config = dict(
    num_hidden_layers=16,
    hidden_size=160,
    num_attention_heads=2,
    num_key_value_heads=2,
    head_dim=64,
    intermediate_size=640,
    vocab_size=6735,
    hidden_act='gelu',
    norm='layernorm',
    norm_place='pre',
    norm_eps=1e-05,
    positions='rope',
    rope_theta=10000.0,
    rope_fraction=1.0,
    qk_norm=True,
    attn_scale=0.166,
    bias='none',
    tie_word_embeddings=True,
    parallel_block=False,
    extras=['local attention windows', 'shifted keys', 'gated attention', 'short convolutions', 'capped logits'],
    init='normal',
    init_std_qkv=0.0285,
    init_std_o=0.0,
    init_std_up=0.0285,
    init_std_down=0.0,
    optimizer='muon',
    learning_rate=0.0129,
    lr_mult_down=0.7,
    beta1=0.9,
    lr_head=0.016,
    max_grad_norm=2.0,
    warmup_steps=0,
    schedule='wsd',
    decay_fraction=0.84,
    decay_shape='linear',
    final_lr_fraction=0.0,
    batch_tokens=32768,
    max_seq_len=256,
    doc_mask=True,
    train_tokens=236800000,
    max_steps=7227,
    dataset='wikipedia_en',
)
Each number is 128 + 24 x the weight over its row's rms, rounded and kept within 0 to 255. Layers, rows and columns count from 0. Numbers have three digits each. The size before them is the row's rms in percent of the matrix's.

# layer 10 MLP up, 640x160, rms 0.222, rows 378-464, columns 0-79
098:128125148134145116133157096087141151108140149110155128057123132152127081151142110096091134133141160129127158111125108107085107149138070132126129138174099106107147122146150163153134122112105151124176129135123116102104139162145109137154104116
110:160155087109152127168123144110105107156158095127100141136119107155109149134169097062149129133111146118126126062108133123152088112164144140120139160107117116131160159100138131134114066139140126148175168146143108112169143127126110140147126141
104:122120155194110076136119163124189155139100137123154109127138115131118156147143164159180097134129133104134123111155098113145110123111129142135113131112134137132163150101121153111152149108174142136111113151167112111155148113113142161134111135
100:104127104140150100132162148123149144156128087118165129130123119136165140121129110145123158158133074098151153115125101102117150109122164153147201129122099120087119156136143095113144159082152102104123129121171086181139136110126176135107097171
099:103131089098112112165116192112117079121096081115119097167105117133130080129128149173125126195173092130105124091094135135110143116107114124144129131152107154178135123119131124130124116141119093117085129101147114101138154131156139123126119163
106:104152104184142105072128124120109112122135132139141130157189141144124118163149115151149139160142143158140128160122121132128068168134158131159121097121135128123138125149118133137180100102157093123116120153145139136137119133157114115147133108
096:118126120170133181105132095115124086091085150154161113144092091100154144086112133128157129144136123110137168136151138117138129102154140141099129110129143142143107119068126132131143132131146095136143146175122194112169151136131135149142114191
098:086151096159136125137113140116083093145168115136115114135141156176135108165144085092129146144109152156159112139130140127129091092128101136118171118153116157086159124129111106118076131141180099145113122117142112136090140139111151086183095134
100:097138138142123166161129140139127087100119060137095141134138155176104119102150184135139107146082093154125121070124146111116094131143167117073113096130116093111114095119113144149153119124147167134141128146163105168157112137131112130111141139
097:138104123128121103138083111152132097143106153106088168132126122110148112159142127204148137161166106125111121126144150161115163111143094157171146136104105145115102124114112130137118064078105108127108091129105116155122146082164137173150091103
097:129125124153121116134140149114143146117091156156124111118145129118113150145120133149075143117168123125124113175138130152097062169123127135139101103136123155129107104134166109123139099112075125119139129106111142114160127138149130108086099097
124:124173126139110095157084117124140145165101092115137121101127164155082107137173125085140126162092137110138183146159126172129093170143141145085136125121129114097132119125130072131108153171094171162143121151130109134138115142130138116161108153
108:118119126133138170173105115132124099148147135160097098080140097131140181138088109125077147159146114124139098149148133140154139108127148174091154124119131127130082124080124140130092104146127135135137122101068099138148115121131113114122092145
105:145099114117114140141133140108116103163186121196150151113110106118110143153125116152119117139145131132111109127146159098168125149078147129145147100126154110124163094115148158135139096099108131164098150161117114185124114104110148131132100159
087:122137117119155078141124097122122112122152106138170086158155137114106130148103143096172119123120115141139145145141132174137114106123147115084127177118111073109116089137131129102085123143151122160123101138096160163120182139122142157137128152
103:125122125120145158077170171155131171106114121141117136120129181151082134135116119173114140149100112103122075133120114124134122137088119155139120170097175095133128099147151128115123155132127120137120167099174099101166129118124093126141126124
100:131135150121111100168123072134132089117059113138136130114129138123125133138111111095148127109144151114101142134088176099155103173137117140124169147113131110131109148090112147185146094123161150101115095151159123110127075129146156176144126148
108:144145122144144145136089067141119117114142142149151052107163114149128152115086129094131148122129134099134102091125125146138111175123115108104117118138142110149123122138122105122121163128157151104169093145130123169147154134133136126175110118
093:123127166115104147187091158119111123122119123130145154136131142119111154134159111162135161143157136122127110128115114120122139116113106167126096144072144134137138122117103112133138124133159149089124097120127146145138170139174097155121144094
096:128149094157099123147136112082116125098124175133129095157097129142144095123151098123185160132164125095122169139108165146139067116173154127139090144103134111094084135073136133125135149112142166100115094141144165146110166107131106132126132110
103:114174124141112108111103190156108113158162164120116099136159152162154142141134101112139138149126159102125121122059120133121131145158139164117145108069115115072132114113106089169153116152118125136155086143106132122102150094137131156124115082
112:145087129140122139129149057118117157169085106123137130130123146116152137133140103154102148106146162113119157117105126157204137137177064134112147130183168112129119107145156114093104135101101102133106139134151141133119148120142159155112096105
095:154187097108139085121138101102108152099084134115140089153175168098186131130142108121135105124107101124143113110086123121066127098144139136158174094110161107075111146125121147139112113149147160104131109126170121120139167114110089122133125135
102:105092091105120099128111130123115139139113112147137134116119131122149093116099116124110107150176134126142135110108169104143153156142197157154126145161126162158086104162137128166138131103148105122150109122100108182117131150145090136118145155
100:142100095092099124116113118049120146035139126157171144163180126146115157142104097105099176149156118135135151152168111114132170133132116122131139112152080114119107123116126097135141126138120153143128147142135138151125148130143123135131143106
099:127153149146118103098155091124105150131151161127145132116119148144127114122124140108129182152110113146123118113140105118132123099128162173154125114143094111134153106103125115166165158098084115101144180106145165114137095113150098136128168106
103:114106108134133150126140131155100190149067112093116112131133138146127124142188083046121132158149151127122101081144123147117096134093145159162155095143137123172184130131124087169105117138123180149159115113104130159134117136181139141111126131
094:138123118116158133144104130108157111099103135122188145086119100108155145172122150117123122159131117151106138127119080129160134199102088152125125143098143095105122130157162091099162169106116120120102129140151109139179127108138163171094094178
107:123114126102141124144127101093134099104124118133130141163165157121117159111098134084145109112132146093091139121139105131149093076143141145105126167143113111092122131155078125101146141151147129161111117113106162110144106174152136127114127196
103:146159163108129101122131098107124117146129128184095146096108106175161142156148113150136156141113138090155138090161083147089125177130132126091076136147134122162116086103097115143137133129101155163167082156072132128119150104095149133127129126
097:083136118153125119092140153108122137098119118126120122131153132144125156117119098118111138134104129124120142144074100098125155144155104145146088101091137126133145117165103138129125120110089131103103154121146130154089151153135086119113121151
102:150102141100123122111089132107132080118130128113118155113161110126166141120162131136128128113126138135128129143092098101122116090127150139162102090123126111118129102145139132146136104138077083122074153095177152142112110205145145129151122113
108:101163142113178089112142152166127117142112117110128110130112141139129137149123113082127116178138121124125130116074114187133115094106138105109136167156117097100111120136124094103103123112105116157159137111123143121086125126135128157153081163
087:107140157165127147143112154135099131164143100145122120163137122132064103134135092111151139114153147137147104086160138123146111150166143145104140117150130093092140169114153120125081117118107079175130115127103091121115084130131124080164114113
111:121114158119130214096122136205132123115147088163158125128127111153127154143093156100133161109125126114111098133137109108180130107133110111109122086099168120140096091146109103132116123121110127152139116114098139135180093148140106109128141150
093:114141110109085156141098123175145150141141136116125101170133132142114152124146126128141131150121109143111139099125097160122096107117156142136096102138151108122087069140090146136094118177118122192150102142175094127144164167117146150131114129
091:116136120169116149149092109120142131158114118155140108145123131159071125162195093118167154069114085100152118114128116158123158101143154117150134105115101116148145147186158144134099123156142146135092125124123096141098155110165088111116126139
099:102133124117147182140134167131085144154144108113163190146104134144148149133156181079107147144100138106154126128107095148171112106153116150097123151115146117125125080150089144135153109064143126142104169103134118141109119125160105124122125111
089:153157126125113134121125116115184101162116108143150106097146154104129116105073135157132166120143130103131131117065137100104158108179095091133130114141124149110141092090151154142142106114144128126163150123137131171096133121153101128127144141
095:096117174120099100146112176137107154122056141175122145097102169140125087123121124111111099159191174120111106166138139141134112128130162147128137145102086121113161121086133154126091102106095101153133146084135139132135133095082129121154112123
093:134130134158101118143146122122160147154112129157156154099075110120146134108129125154096139151172123112114092092147135121094101161177117164141106152128071110152112153132138114169131161125164171176157144114132136136133165123101110159118062093
117:140154091147143103098137170109134121085105115132108101169129150092100160138130124138134104124135073108142110118154102148103160131125122135101129132126117097179130068147154113094092102090103096127111161115102161133140087131131159158118111155
101:133156121122091144168089115164125096157142101141155119113126100116105162077129117113151134134084132120127096157145063149129142134080148113128099127136111114126142107102157098173134156106117127137147125128159117126134146102121145120100142149
101:165089115092106166147114156110108090113135106072137120155138157157131134143079136172121129123112155113087103152103144122133123160145144164141110082127129139111156144110139128114153112163138141136096148096138131134111119091150112165190132117
096:116199146095124106123133098165093146098169181113152110115113113124101148123121160159136164165096107158114136109130130160117127139115130133137138126170100151156160136094105118099147134093106132084158164126130144102167132080202141141127119112
097:087146145169182125122161141126120128120162165171137126096107170136108144084116167113162127115117066120156127093112117143103171136112108157119105113136171127172124106142090089136147147091150093117119097101157113139132133191178095133132100114
100:092124137144151119143139172102122096110109120163198122086108133145095115112146107137135094110136163122133186112149131133143112119157138143121074109113119147125103100140125127141131107149145148177127119113061155175136137120118102148122132131
102:103142136175120115146112131140131130161130127118129128115109139154148137139094140150113118101128124140144131092174132108125086105102135125086102124172120131095139122190103143131144123131164092136147105188175107125163149110149132133124130125
097:162130159144124170133094143096115062114120114137106144143158127198152133109124133147112132148151112159139101109116087168161131108127098147133156107130130134154191076146118168190134122127161138127104144154091100161121134069155108130150107115
105:142112123136122093147115138132176149114095132118134092139137102125123133102136141099152109119092138097142108123151132102154143142155187115151128085131122140120142116171076106143137147110137146126134112113144136137112165130116118137101132095
099:111168094150140110142082112156114113148158145134133126126132107138124080143153119108133097106103085089105130120183120134143125140126154138195130139126100116135132078164110152156120144085134115115065149076107113132122145145142133074127122130
100:143142134161108111155105123127132161105112107129127118125130120113107141123128161125144144110142124126138132139138154112134098123187128131087145109195131111111043148106116098120141140094115109085165111114130113061116156090164129118112116123
091:113141173132134151168143105135130108136162150134112123125146089136128110121081149119128139110126085110139113116080101140138090094086106168154117133132117134160134146096097125128163113143117102105206121138140121157175113166113140128135085105
096:098106120103108116140115147144102148103083128144115141103152165123122138112133119099118101088145088116159105125108135149158148094137132174119110148151130136135094158138110135140107067135093137144157142152148119083121128158153163139117125120
103:134156109114151095112167126111164118108120146110121133136167103119164115109094180133167122151118114122133104154073124157136107119119176111107130116124121093083111134105155082170160088105124068109121136130154108118132117146143104171121140137
093:138125158085123156101116114134115124145128132136125101113119138131144066165120104132133111147128142115088168130109135120153136161066108103107134109120157146071150122150094118104133100156070088115155125139104137151149145102133189100109161146
101:127133114121127167143150118084112109125091121147142112073133136100135123092092146126158113119128106152144169082143060133143123132136154140149167177151140158129094129143112102139106111111142145128128159117126140161114142114115112136123114162
101:100127130170080146132126127152174126092120095155149163123163154123101094108135157104092125168163153149095088077077097124187138121124130119126109129105093106138130136137155122164119126148141153143133106098136079133170105091110172161109126119
103:125154134130089109135151127146143144105155129105120086130099153136162136150141098111090122119111107124097136080103151148079099108139152196115143094144128133184075131168116158096125145150131146152139137163112154111122147097164110087100142135
096:124130118133100149135109142099069141113122133167119117136140159095102109153122094150142134175131133125103075116162153146074120112080154130173133128135088113097174109153119122151134128155111086126140105188102139156143094154115118121130129089
112:121131079165130137135124083141151124123148105117105138124158116131131126182131117183171153104177119113107135138135129131122138091133135118130144133143107122132171121084146136144145153149122125149132117110137117099141129145134121181105131142
097:161116097082116161143137126130116120120098107103120161161164128123123139113117102153127154135097097110067143137132159113140083137139118097115116188158087134091086080152126124146134106125128127151103129123143093166135134171145141138131084154
098:107109137139145074138125161115132117146114131137119121118110148106116160120111145149136157109116111092103171126144114109149095142163130118127172080112100163127119119123145179151093134073117133137137142162169175102143152115108103122121105133
095:112125123139133102058126156103130108160151130146152076101147169137123163132145113151148179101114131144125120056133137149149098133171141139146101096118084117129130099157137160118126130141116127108155150095104121134121139107124143142102183120
100:153146116110131078135148150142100156091176120118170132124118120121146129096124108088137122183187140130119109168088138119133124135116131151133094154151120129121140138132148126154127110091108076155127096145106136145105139076112155132125134105
100:085100156084112099129148166125120101167142135177139171104124112144094124181099118058124157111123115120090152119124118124116152135087117145118101116183147114162133136110118117146121118138163124108106104133090113139140118096138105128096140139
099:126120089167115153142138131145163138130083110105139124074137132139135143154121097158158168107151120120131121156128124109138154140074112110144129112109188154127126098130080113146174113081126171083146124093079136141133142145152115139119125132
100:167154108151157155155131078139123123105139132100177115152122123134116126154141115113102139089106172125136115127142091126161168155136136129137122126121118101147136140171133148122110156144121122139131128114082124131139125139110129142126148164
106:155141071101136130091129132110090137129143093101103114146095089132161133157125181136074100105183123104122110137143149140117111081188148087149108099140140145156149108144122173102119126104104139169138146150106114142148107102143132145110093145
105:126131074103111115116152118102106107127126122133109115133114106136150135137107099110148155125165118105127126133146173102134156149111141160127153158137115155128159137172106152152126119123138132119143181091148120196110127160124122151105122138
100:151106131190080165164125118105122128093107160138155120116129180120143111104149117107111134146134146114143134124125141138122118125147135114109133085131108157110097112141117120152118158114117105158091099105146119123080145146097082112110129154
092:130091106090113149155106096126162112096113163129143174166126120110158125096087150153126144158083111143126098111167143089114108149161139106152151108128147110110117126133116128124139140121110078131137100113144155143131143154144121110110088140
102:109166129098126120113101084130111131126105130101145101184083154109143131094185140082142130144108162143116118100135112159120084167096183154179094139113118123137105144109086112124116146119111095152178115126151121134133086105126157136092172133
097:135161126078131164133119165130146085104152124148143129121110130141107107191131129113140139127149177106115111171127101133153124088104103152114154139160105146097133139114131120150168121114128150120106146160157145136119101081135133174147091115
093:166109140116143176151145124079102076093101085120137110158141167107166102132148136104156146110174136150114150141149109141140088152150144142118110117173097119120134141123143140117110129111106141094100120160146090143081103106137152123149117161
102:162179138128096118161104111119118114125138122167121122152106126118128178137116171132127139124099100124115152174135105120134142138112127144095163077117092101126168131153156157110144157113116118143163070168124087119073117177118103165136160138
100:172118153121144146134118111141144105154114091149123078153122126104144160168055118124165167129166161086130123128112152117152148121138148170138110095142120091096115164134099159141127129085106118124127125097131150138114077126122126115137124113
091:161116140107121103132122118163135136104133125121132079168113149151108113136196093090155151099166127141130125136102104140144124163131121171109125139157149110141102128150115093150107112103146126145120104159166167156113138100134179131155106115
107:108181131130117118142142067143152142106110116149142125128079130109097090117148126148147173143115152156127150105141123141102105139146139127086113104152114127088118101117121042131157133177107140166169109133118127068129097120107132158132168126
098:137129122144133094140125112101181129146120098162145096137143103125114098146183140145117145146155129130090152132142085151162146101149115160111119157114154108122157104145161122112137139126105115085118156167136131122152155095106092135091137136
107:139078145141110111112105120152100133141128127115118088104145104115131133105149077156184131137141142154138089157115110152096143069130104138122161088122129169143129114150113161114155131111132092150156120159138145132139127077174148120096115106
099:146154183119127078136165118118138144136155136145114102158156161093123139159098137137112111146116152100111111137131116124135106129173157136139160091169141142160175114095149109133178152105143129121124125105100116136128145187107072120118065115
097:103175096128116126134095112138136151166099113105128151132147119144120103109129120074124169117129152147124148117054106132149100135160137126116127137119117107111099170176142126102164127105150116083146143123118078124156128126079130176107103144
103:106148074099130119108115129105130135119140081122144128072127098128105148119130100137156143112139075163140127128109134164081110117090094118124143090162138126152113149150168145127126128154120096105105128154160073129126134140158150133108150128
092:144133145098115110164112101079135121116130088118156131139140113132141106119129131145122114165136165128074121129101108129135142159072146104107135165105183078167102151186145123157116112159150094119081133095129079109133173134112147125123115153
100:129132112176105103138127074126102142168115121124163111150143107115113093125095076155079142109149130141104143152132153165140106106154122151079106143164106126136135088103124148087110128159117127107111094170105107094094139162128136157141086154
094:122102157149101135113118102139123150161106143150142108133131148119121160119110123117133119106134095147105117111139072143152083122122096102101117150187134110181097145142147095113146064136090071131145143124139148124096102138153141103149117132
# layer 10 MLP down (transposed), 640x160, rms 0.0839, rows 378-463, columns 0-79
099:137134110141135176149137153122181138114109103132137149054119106153155146106117147101100107114154090132136109140097123106131123112135097101093137110130136141132146162122129131128151110093114135168144095145180138096121130140145086171148141130
105:123206106108156134106141116133100107129129115133084144109088159136126144087082167094136123129152123138117134135090117098149103167147162109106141117104155098083129160152152132095131104151123116112137137103141105096111153107149123134182125122
100:135127140121105142125114153135131117129122100123091118103156154123128138146099153130151124140127148114156180146108106099149160163091158148131148175138077132111114138112138165097138100140098200135114120112138073099106157108109148112150141121
096:129088148110172121149093137223186106117131127165151081140157098133143154132106156097134136139106111140099131137107120095135178127119120127137133123096151153111111164148114107140143140128129127134126169119108119111136131110120119070113111106
095:122128120165144160085123102072158169107152113090117135111115163138120138148086115149136123084157161128125096129122131117135144119149104103115124123129110111130132109120111140140094152150102104124091127151143127070137109137119140171135123115
095:151091155112115107161168085135156208125111108119112104120138114115146100113141090067114136113134156138134133173088084125137109111108158114126125146151131086132124084152187123146155164150117168136103094140167141112111162128087124120115115132
096:174106175102150156109153151129148138156127135120170121118159123129083129123129138129093111107157124163112146129153117152072149122119122129125158114128134102134157135091122110115099087198113124098154163098153140124131115127111154163121119120
094:168137127127147091148118086166135101128105092105134141127137140182112140133109154106157119101157143086119181112118134101122154112155118097103148212160172099146127144081114137145181152115067129085151102123133110130119098145143124166159104144
099:146165115128130115126122127168090168115179136115120130159128154140148137178168128133100115123131120124129135159153153128113103141121097141131127101094086107120133141115146110123151082129092103152105141181135046081146141097121124114097086168
090:121105127141164124146107126114136121135097073158123114115151086138154145121141066132119150121163123136135149141127135115129145094094174175149094151116154109139147150129113157142115143156125132153149159123149123083147115103111135128058152124
108:116176158097134140102151134165106120177104064120157110126104110169150120107151108116125128169141138136136143099132167158145161138103132108128145114117123172138124126123126113142108140139080110123133132118102124106071121149127143156123143130
139:154165152131155163129099082105112120126141085130139157099112143106125075110168140109130154148135119140142107087140120135128096152136114154117114096140126140085121134124121100106131142151075172155130151118136164097136094115079166149122109145
101:113137102134130139126102159185128114135086133165084135081147148109133160108158120131089099120127130134128110099101139136112095164132145151129145112150141134155155129070116144177155086111148100148161109139147110135151143163135123118187124110
101:135102120125111178084109158105136138096079141121105070128136076129153157109120122135102121135126162110153131144160103112140132122104127105172155119117164122123105136148129126119116104135181119161129132126128088137097151123141147116151108154
091:126159066129182131141140110104124132080146093140183117083160106102136144142140119104102135098133114122152172145115120154152138138091108072121153191140128110111166112118100136120093107111127128138121123145102149118129111112109161153120155115
111:144082142092151110165147136117120128120148119148104153136131098115166134053110158104130126143136160124195124139122132165111167124102140137115168123122105102102154152129115171122112133115130165125104129143137095113143097101109142165149098086
090:164124112140120097077124093143125091144143144137145169147187105117111134116084138136145101130128098110156114152123149130143134140097122128106102137133129112149157143135205086103149137145123171127104117131102114131080123137128106162101118155
119:144125109159138101094104113134092080132137099147129073113128158122114159119076159128159095140132140153089094088141154127180161149122131113129113158097133142129112206140097120158143136124130178096187124093119145134171132154165127097146134128
094:104133119125096163146132125136151100133099108124152157116151114108109137100117121132100098093072096164116110124131143098138092139133123140129109116162134121123083150113147119158155107134147123070127132126137098146127121138094136115111166113
102:137143139050121162124160108097135120073100128165118144150106110142110121128143099116145142125160124111118227118111127128124136140161185110083140131152144174139129128124156142152130121114147123124076141150153125101104115105078127119128120123
110:088123138143123133113233135127123117109108147105135115117137139113177146141120156157142117121159106094124147142117107137197116134119116143144106128157098119164146151106163145123142137128100136150124136116118125133160122141158119124122137147
111:142127168126118118126148110082139121101166128101137117141128127130138122125092114175123118137102131156093140106113129066114085168116129122123151132178058146130124151150079140128155161163138132111160120131072145136124109128165126136098139114
095:112106153145122138112135115130140198110126071119122151124130153108134138086079131136143111110115124109143125161131093171102134116087152074142142126116115150114148153090111131123098074097154151111089131136158142154120121111131083104122148111
109:127135113086121121092122107153121154082103157127105144152121117137130151124108146089105122128131134124171134156064133156156155104110124130131168145164090131085165130106183124122127145136125146123152109140101120095162142114115150144163169132
097:123128078115139146167139111163110107208126176142157119065132095126143137098118134144130099171123147132107140138122140100120128105120106095151124131147126083140143120076110124131126177105146140134141117126070138133164107137116113102139152139
096:150100166098101136129152166122109111114105129080116144149165093096141109115130172116129135137128102137128120095162148108160134104149148081121128101166107120130117144118129186120121130142122082112149129164116156120174131131104164096124095104
097:145120136094137149134132123149111100115155161133122148102130112144166123138099208141140140129138143119147158121062141096120095176145121107148155147133137115113168159125106118122109134113152108137131142095134138157149126125129165142100124128
094:138157108106137110114149119147090117121149132108107160143132085186140126135175121159140100152119153148110146135113134132137080140116134116111174104077141144099144133104160152099146096127134116139153098144145112138086128151134174112184153169
099:132136123151135108105090157161132134140139138091131123133116145120134088108121185126112148119177141164165130148149132115115085143142121123114137123091155139077147078121158194160134146133137159126167137152151112157119173105126099120081104141
103:125103086118119136146102154136143141111135136128137113129122148120129178098175145131136137133113131103134165120125136150149123153105137113119102143122121080111120125146105111169153104135154183127126118143129089140088179125123186102110135143
100:152105137141135153134120097156099124146099088143126089139130110108139125147098108114098133137157089098121115138143142089152119153151119117115130109058104144118112138154133105110181094096118131113154177138098154128157144179095121091100131136
098:131139112125157124166136109117119143103082135138075106105120166145150152143103142158131121143139127127143135117136146113106159156093127181092156132136129152121064098124153143122090149135108076169147161173108120130143102133116137123149150140
100:175112108087123128120111152205135117104058140136117102142096180107130132156130120119113144133108122152161135121115103106148139064094123089146151124117100098139142124106168110124116132137104170157186157115098098129140104143132149109140146123
087:118151133168115136092119113113131127140114114099150140135145124129153141119132108129150124110183135126160123135116111139113150178168140125130130097111079158098177110121139135103116125158092124093155157118115102064110115089113144097124166138
112:089157131117109147097115159246127132115138120080158114089122151121139153146087176106128096153166152121154117094126129145142138125095114104135107131072114129122144130131121135152134138138102153099133112119142154145147101175124105114115113114
105:161115135168126097114100125166141150106089098147178165145166091143193130135099088097127100122136144145084112089088117117089170116100104111147151135120136121144097131127156139123115173088159141127119133139119151110161183135087145145153097115
098:126112094105136107105138124110168137125142115107089147141135125126122150148160093138143112122139114113131137130144094137126131127144133150115144131204158125146131145146160122111104106112114172136110120098133103126074137115152133099148083086
095:150086085149140116109113138093107169117125143111118089144122112108097130131106104150101134167114180120118143083104151118138124152096133157166128151130138114136096118112156131140083133090106173066142157169099143152130140132129114107134160124
095:127127117134147120152108133053135132157147170103129119129131099099097169121091152125123136108120128088134132148089144100143103158114127142161114147133110142089108111122108145118131121146117130137116144112109117176126124121183139161145159122
089:140114138127123185104131121126122128169136134137152125088108128110146127101092130101130156154101121109128154169093096144122142140131128080120092104167142112092132133179123095096152196137139131110119119155126117124084157124142085134130103108
094:176115111061122150134158111113104120130134114141111151147091119164148130125141137159143084118119100131110153120142146073132121145162104165180141135121135114149132118120134114109158146096101102126142199150121152137108165129131138163144109102
110:132103125167138118127123115141133119094058102147117140179138147152158129133109115123103171173136137092109163108163141102173172111115111133097132114144118146129131156171147117128133118135159115139143138103110107145137100102112120143158153164
100:142162097161094097122134115159136135122151139167109131136120122114121107119106165081146110171128116132177104094132121107114084097114066120131103117150125133145152114119113149133110113097144133180100144135153140142100115107141155120155170130
102:111138152128174120138137135095089116135138152192158144137095091142135081129136141121093168151168100128164127103133079115134109140124079124103111123114173150129143113085145146122126109130136098137153124076110114122113172161133130136079096158
094:151109128139098132134148159129099121138102102125127125081161128123124150156152099097146093141096135107093097097103185126108095172112130159145113143140106072156141139140152115098065138135112157121138132188172137127152106165121151108154117147
099:105110123166150129137123167109096135124135125151120109124120128115143157120064135136134129093124113142142134132122163068112083135112077125110125120130114145139151131113127098147205171119128115107103081145078171136134111140148118114140140115
103:152118125120101099185093131126086107168129103141137120125161144138106127113129119112111137132159124133114158094145157133141124143155134143123152142115099106162118126105150109142119121151101118096092150155125145124148168073091089121140184081
100:164134125135105142107135144134127159149124111134112141127115135135113110127105107091087107084122121119113096183100099154140138134140122135093121148167142157123124086120185129185104114142157194135143144132123131132144148124141147125170139095
100:153117108100056084133134109160120098119129151158125145112131109139153141167116131180125138123119135116107143135116136146108091088147170094146143137160165113120141171120151155137088090115182131138173143150169126112094146141133122083123135093
101:143152118107156158128137092183150189123123133153089109117134140117089090115115173160109128122158121151143181110162092152113135128109086115135103092114129111131109118117143151130163133134155139133136161118079094083115147104138128170132157139
111:102115155109164170109158128138139087163123156135107179121114057118140156100145116152108140112099114114085135094178152077130133161105123130152092133145153147132153147108126149115119123117111097127111160105124060081127145120124112155136151106
094:160130130138171130133154121200145156106075141125122108091086128131113137113122123106124115122138121156160143151148077115153103110081142121097140095165130099110155125163122094155130137119162125130120143151186119128148110112131121107156141111
093:126136136139125106156139159140062109122161115117124138113156132152118100163108158107129138116152143163112161151113147114127111123106151144090093115114092109155110136130164151144158121158124110091118141085141163100120124073125117106084168097
095:151115118099149112114118169089088103123109133127138126131104125109097147161142128122152137156122123080143134127118157148125134143116117167136159132145097118153141128141114102187113154104110124138125112126095146144108109152081111097099121143
099:116159113106114145116074133215133140149137104144084129085080128138123124140123112105134131110164122153163161127155091122129133147183115132117098124139144191131104132120128120075146162135097121145129096166110116126116114098131109103152119070
090:119090138103133106146064104122166157129086130109150149117142133145110104119108157104134111135150176194152128140115143147119150148095096143122146168104147134112146094129124118053162107124146111126102136122115110131124150094124136100103116135
099:120162110125135145126126114085090144093130136169117085065115153163162145150122119143133093151178075098125126140104133162081119122130112080158138159114133119072119135121140147115149138113078124130122106152145092140111146111121091098127145129
108:124100143141122089105133155132104108109148104084137112127084109121166149157139129101184119153147102113132108165128133151092137156153113109134122132137110117142112155153176150149119127120114176129107106129190103150105096108173173102137100147
108:101087117115130118125152111162128115141103073137119093099131123180122130142142145145131115148126145130101097080118121138150111108166101103138108131093088117142142186161131147132164166171136169144120092115148089148157134145088094122120163141
093:110089151122131144136095145128111136142090079121125123108184156120126157123139162116124140108093139179156155159151090129142105174158106109109101124165158152152123148104118110120107108099151144112117151142135139069090105159114160152133123139
108:135134075154141129155098120111146121159149154144118156143156106120131142135097129152127090110143147115075131148099183125142167144135093114135137125106140133184146091085139143138110132119127104131102157106144122118101134142095127136104104096
104:094122097153125145125122133111136136148167098131126162120134134112154135130100154127155115104133146126115144123150123146131139148118106178139131145133189114169112092151108095114113187119130121122110137101119126116122147121130094090173153127
095:139139154119157157159113082147127114094104138118094135116102133103144107120132183142124122148139124092102159164124122141114101104136140124118150151107125148113136132158181140149130091103113115121161140116145158097095165072129121159148153141
088:113137146100101149132107135192076107136110156154118105122162113136097092144133110141141098089138130181122143152118131085107149163115127165144149150137117121142144123121143153111130141129111111125163119093165126123112139130122115091117127103
097:106124142110122118166103166126134168128112120148084131162083135091167143153143145110121071185120127128128105128109142120105100115131157109149141108161132107148117160123102151103130123158117165116104104111113131174143146145156097114126132115
087:156137090130130169101098124121116173071107154100164140133141132105106113099179106132125133109151140119120135104107114152133127113120094134141109118135155153134104165107134105111127145139157122137118140119153112143104115169159102162116061154
097:094162114159137101109109082162115077126179144101102116140144136115121101127141148072155148142145138097113180152137085129113147103099116090172138114140113129126113101144110116118078134111146149091117145150128116112128100150176115114133092119
106:115137126126128142133116110073137143127157133094136184108087138148083132167152144110160131108148119151103149180139104126128125155132128104134132149154115131137161085151089165135136129153155105153107105155137159124103072147125142106117152113
104:133134136114126128161118135116110131124160136180140139095078106104142138117105151150106147168139097123134131140134092084097173131119110117118097111135125115127139071105104120116149127132128128132147126160120139097112143089108094141170123117
101:139124113085140140119160130106099096110097103137131144139170156145135157151157148123133172155130142144153112113106114117090121088152161101100110149111169101124152138096140154137114129164117110096153154128118133135164078166104128160103151137
097:131127115136145108127162108183104066131123090153139107111147162157177162109150125157123100111126134147091146148129152147125137161101111149114105119097115123143197155154154169135127161120147119140139110174129120117116140128116109169129116130
093:146113159123151113120139150105120105139138142131138086110155131152108176141114145127110097155075168143158088141111120128133121155183139125117143088135138084109133162125120147116100120122094107138130138121196125140155116141110132125134120101
094:147112088124136087105168128161150142105155136126160167112136086120108103128181154127137139129119092067172150097124145102153151106091126123148147123114138163139158098149138144089130082132116166076088120168131129126167126114110096161141135143
099:137136126148145176062164118131113146122125166111093173148108129143147132141136122128134165145114136143078128118078175135092123136113173083158137138138134046155144132125134097140115123124101147119108129139087123151124088169152122105131123160
095:130126117158135115094139131060124153093150170089117131152153172177114118135130147140135098114124131079163134161101095105125143155125113091169125139110130134139151169163107090157136120117115130132151112158122103105087143092148115147130093141
097:153113096127095155132121131094149129114131106134128119126121128149115113111160119160147139181154117158122128152116128144105070127114124104119145119118132110097199117140189136060183120096168169130108137090129116103146130105163142165141089107
098:116150128125151116129165130179127111113169131125094130130093148170117162126081103128137112138133085138131120075107105129117128166145140138132136100127130147129128141130150137155171137136158134113095117123113111138128118132081125094076123176
092:110111204114134110086098151151118127138113147118145159131130118102153156125177147126152084147110130146089151158090169129135082143103132089152139132116108189146097152138109129089091122136143105156116099114126147156137149122109108106148104103
124:120145139137119160102123142123106126171134120125161147106107144128095123098188123129139181143107135147108145126183119168116119166128122145132129133141083150105091158151131125095155076146114179182111114112129141095122128103105124100149169106
096:109104107146136116122132117101145157057112117124120074189163120157188128148106153140123139109118109129115149109128112095109155129119106069164184129115099093135136117080136140113111122140123111107117137136101132136100094156139134111140109127
100:136147118134085124159130169132125101142105134162142108085108156129108133142118121147125141147125128122136112116174134111107098173104181142138098077101107121129127150136132159162121129119195153156118129108124089096120085138107147148091118094
106:127083104120111101156109149124126152201122079127099128114108132106140161142170108125143146122141150139135133149162096131112123117166085125085098135079157098116118134109124127127167177123110117117116149174107110094167066142149129100131092098
092:140137103134132100116117126119120095118154161121143102107149115110107104087108140110155101142134107146135115130135181108106166166120134176116127124162134123156122088111151110119100120119149117138150144133125188141093104155135187082157150095
102:133129132146135139149118103145125105129107162148143091115133156094121113162079095110117086148160146142094156121141133146105152096167121117121126137134094123075149090144083146132106149133112139145135122117141145112153132149095157139125117130
096:141105124134122158088164113123097126080094135102124140137122154147149128158192143129134139090165122148157131122134144126139109129171068190128154101195130118103138133118105129119139138114114173134142142136132149115129108103092118113141129112
103:120101154139115144163109123213156166090101106079122126122102135108174163130129127119122102113137157167127129114117117133155141149073119087118124143146110148156141137111126165127157155146091132123137155116139151128071132170098140108125116150